From a checkpoint of a small transformer trained on Wikipedia.
Architecture: LayerNorm before each block, learned positions, biases.
Training: a variant of Adam for these matrices, 209M tokens, 7013 steps.
Each number is 128 + 24 x the weight over its row's rms, rounded and kept within 0 to 255. Layers, rows and columns count from 0. Numbers have three digits each. The size before them is the row's rms in percent of the matrix's.

# layer 5 attention value, 256x256, rms 0.0186, rows 0-21, columns 128-255
098:095161127093142105125128111142173091107171116130158145123096107109153105093145107156122148124127129126091149172090101168143070137158110162137112123162158141137155114121146131145123109146122147114112133110127130128132148129149163106151170167068099120148154115098115098102104125121120122166115121098140129131131137104090138095143156132146144152125133173144127129110161101128153130119085
099:101160121105159111129135155125151138112137153143132124089096153127128112162124130169087123141119137100086119166093134124160119143124113119115117148202149104153093159140157126120108097097083156108137119148160159141115151119123140113131123109112144141144126164128110142081181070173111136110117121100156134192172125134165164120129122116125165126108109150156112133136134147151083160140092
096:100080161166161147107120096144153149139104138123139152120112119146150085129121099149123086104134141155136161150156139105127130111160118062132120104132094132121135136115140110114119117082176195107094126137133164133158117140153125098123137099134121141154109081153134171127120170119124131144169163118116140111144116158096155151165105132103111088134111127097114096147158133098139075118161
104:115153161137128147129122108114126126149121209114148106166173183128127125111186081168117126151061129146094128098139179094094105136118111144106167095119100151175109114112127127063160099117090155116117143097127114140102130111122125132139148136131141111145145132146107154108181132148113130110100151145181138107152137105095136127115114083142156087168123102104109127126149104121144098121171
100:145162099155141138096131148078126113140149132099140102128137119156107174194107117134120090155133112121120105119109144103124144116121142108141158154152093122180116136132107152096076115118159116146137108100109146116087129163111106133136095122135139142142110158140118113129141163099123137094122130131134143141161116147135159067113142097152164102148123141103088150090146143120118112135117
102:105107099128158124120118157115109192108129131086139100148117158130129119163122109173087158138122131117165088152172135137121130130111126137103146163140141132135150154119147151109115104115125158076135158115143154177138147078149122113140087099114166122165151125153115124148162147102135160133086131149121116112162105164142163156176113182137099115129135131112173170118154145157141128135122
095:134077124113168116115120145105101116116130144139099129127138104135114191128126166053128144135128155126134114145105128094079169152106106125122116134112128088161118146126130138113106135120163111103144098129103163108119108143131117132166099096147142090156124100120103122122088123104120144120162133146103138114154139099115116157121123139116118119147077120076100143118142142094105142137135
094:133101141183094150151142116177158126132112133110139163092155143179175107117161129097113110142102117121111178184147123171135101127150104111110129099126122128108117159123123112137163160145155118148100157172151123129148111134150140144099126154120108071121116103105135102104124118094132153113108119120140145116128104150084144111117110100083138108143169087105147132166142136169106139106140
103:142135137106188123133139144117197087117142148157167122160054167157154118154124114183115081108117116128105113056141116140121128156111146145132149136148142085150127098135117151118125172103150155100104140110130115175141129121170113133119134087086110097153126102140140112191102170083123112139147130146121114132126143156078134113134167109148127156109159112115122139162106158110162114087105
098:141116116131170151130116124094124137152152101181131129191092112149148150117160103165131124132121103153165032131082093183110124116133136120121132127121108174139126096120126137149131111095151160119145131075116146153155150105122143107131187092092112136141124129103127151102139160076137124136106133116132105142156128124069077135111175127149147136111125117138125130111153117105147124083139
108:158095142145139156118107122126122112098148136107137088131118089109114125142141083106121103145185174121124141117122158106098119120103124173123166158138104123139126133133157088092105153104167149112097141117100144120167097141117142108110134127145171080139088092125141124097154094114082128130148112133119142108143169145155161131152099146129110102124104131108108121172153149133114114194136
093:125141145154147110138119139112117129078121135091125086074129111120128162141091167108124120123129129116120126155109146119134141130152135171148128154179120100156122145119098125109132182162135122062176107142133144179103122117139150109126104136119174132155133163114096114100189100111117177127106141129159129116120120095208126155154145129112132163126081181127140121165085124098104124133132
098:086139135156112106142127120164124132110139112086114135116095101145090120134091128139144122184120165106104132118124126097087135134148124112145160085153116108091159142160137151156127076156131141093103114131138142143133149096147149109112118127136086163127095169146122124166139130149132168151095150108151101169134082138156084139125139152157163126117150149125130155144123158155104152091111
099:095091102154092113123131115158156136117116121140121113127138121123145099144164070074111106124081078101095167105139157093147146118144133131135135103079122175119161176141137165153167111141115159157130112143149139124143102128147130129115157124119095125124127167115111120169190184134138127136144101119136120159111125156126127148135123128179116166092131122117103112148114113151152112101108
095:127150108098114148134144110136167103159105124136114148137126104114142124110157140088086173176146128092104147123184151120129131112102114115137095141116142148125126100134126122107139140167112137134170139078101094099098124132101120118124136152126073162097130154084123128112158112162135121138119145131104092179143154145115137200121121169106123116135138135153145151137125131156159116155110
108:098136123160111102137123118133144186051163109111116147065124094128143134126146107124154108107138105104163112145128100162114123130163143124121131115135159137132136152118142122145140094130159115132086134166145143182099119103157125099146068128161109115150124124085097165121139167121147140101097144141139131124117114128128099120159136139113112073141125125120116157115190128158089154126103
097:162094143152130116128135078163113166170122089147103169180125127125131117105147116130144116170150140149115091131125114127077134124092129097120095145129123047139125110102133137183145084125169152139109169101128108123109133121121114149107184135143120087114115095141125146138131089128156104144152118098124129108145123089127074094132129133140103121111104092148119125106114127124150150126187
103:112078103135144141130155150078120135106092130118131136131118148121106134117125115130124141140138127115116081112156174060127134123112146126130105174119086132140111139144118146180105109156173151130120135114119115137121120108094130133138128106119129151156140142108136155130165134148111103088161117137172076188106136170141153110175148167138127181126108147126125162142119120119110119110132
094:146155164141120127133138058130141212146123077138115113166151118105144152134088130114114093097136101108131087139134115132113131143094172151153153080124122112118130180136124117169093104150163114085132121136102138153124148084135125087112147118153142139131131156119126148112137103109143135152099137119145141108135135149139156139131102120126131129110069134141106113103083109161137140152091
097:113165124116102105147149105111151085132108137159153146123148120134153110126154143114121103102088130126115129086164146130167106127147149102145125143111158146094119092146111143080151134152119130146075104079120096136087078096132103131108112096116099131161148170128168128135138170132127121125068137139138110141101132144066128160143099113121158115143151125150121127115127110132162141108074
101:135164168126089105124133098129100128099157176105126122134156131128083148148162137104129167111133172123128159141067100099127099136121105145118111126128109149121112118155114148121109120123101119165094139121092093119135116096097144092126101139097130157130111115123099113122117145156107073136111119121116194136146122131148145103098112126114153126154134086140178136107149112140091125152115
096:115112120134093141144135059128153127082125108113097104133142158134148117164131151144117130126145158139150112145085124130168118160164137128108120100126121142090120170148122155173120092148167120105111101136128184104146125110176111123119168122116124128137135156136118128103141133115176149133124137123151152121129138161119102115116152137148165141118095082124128119128099116172100142079107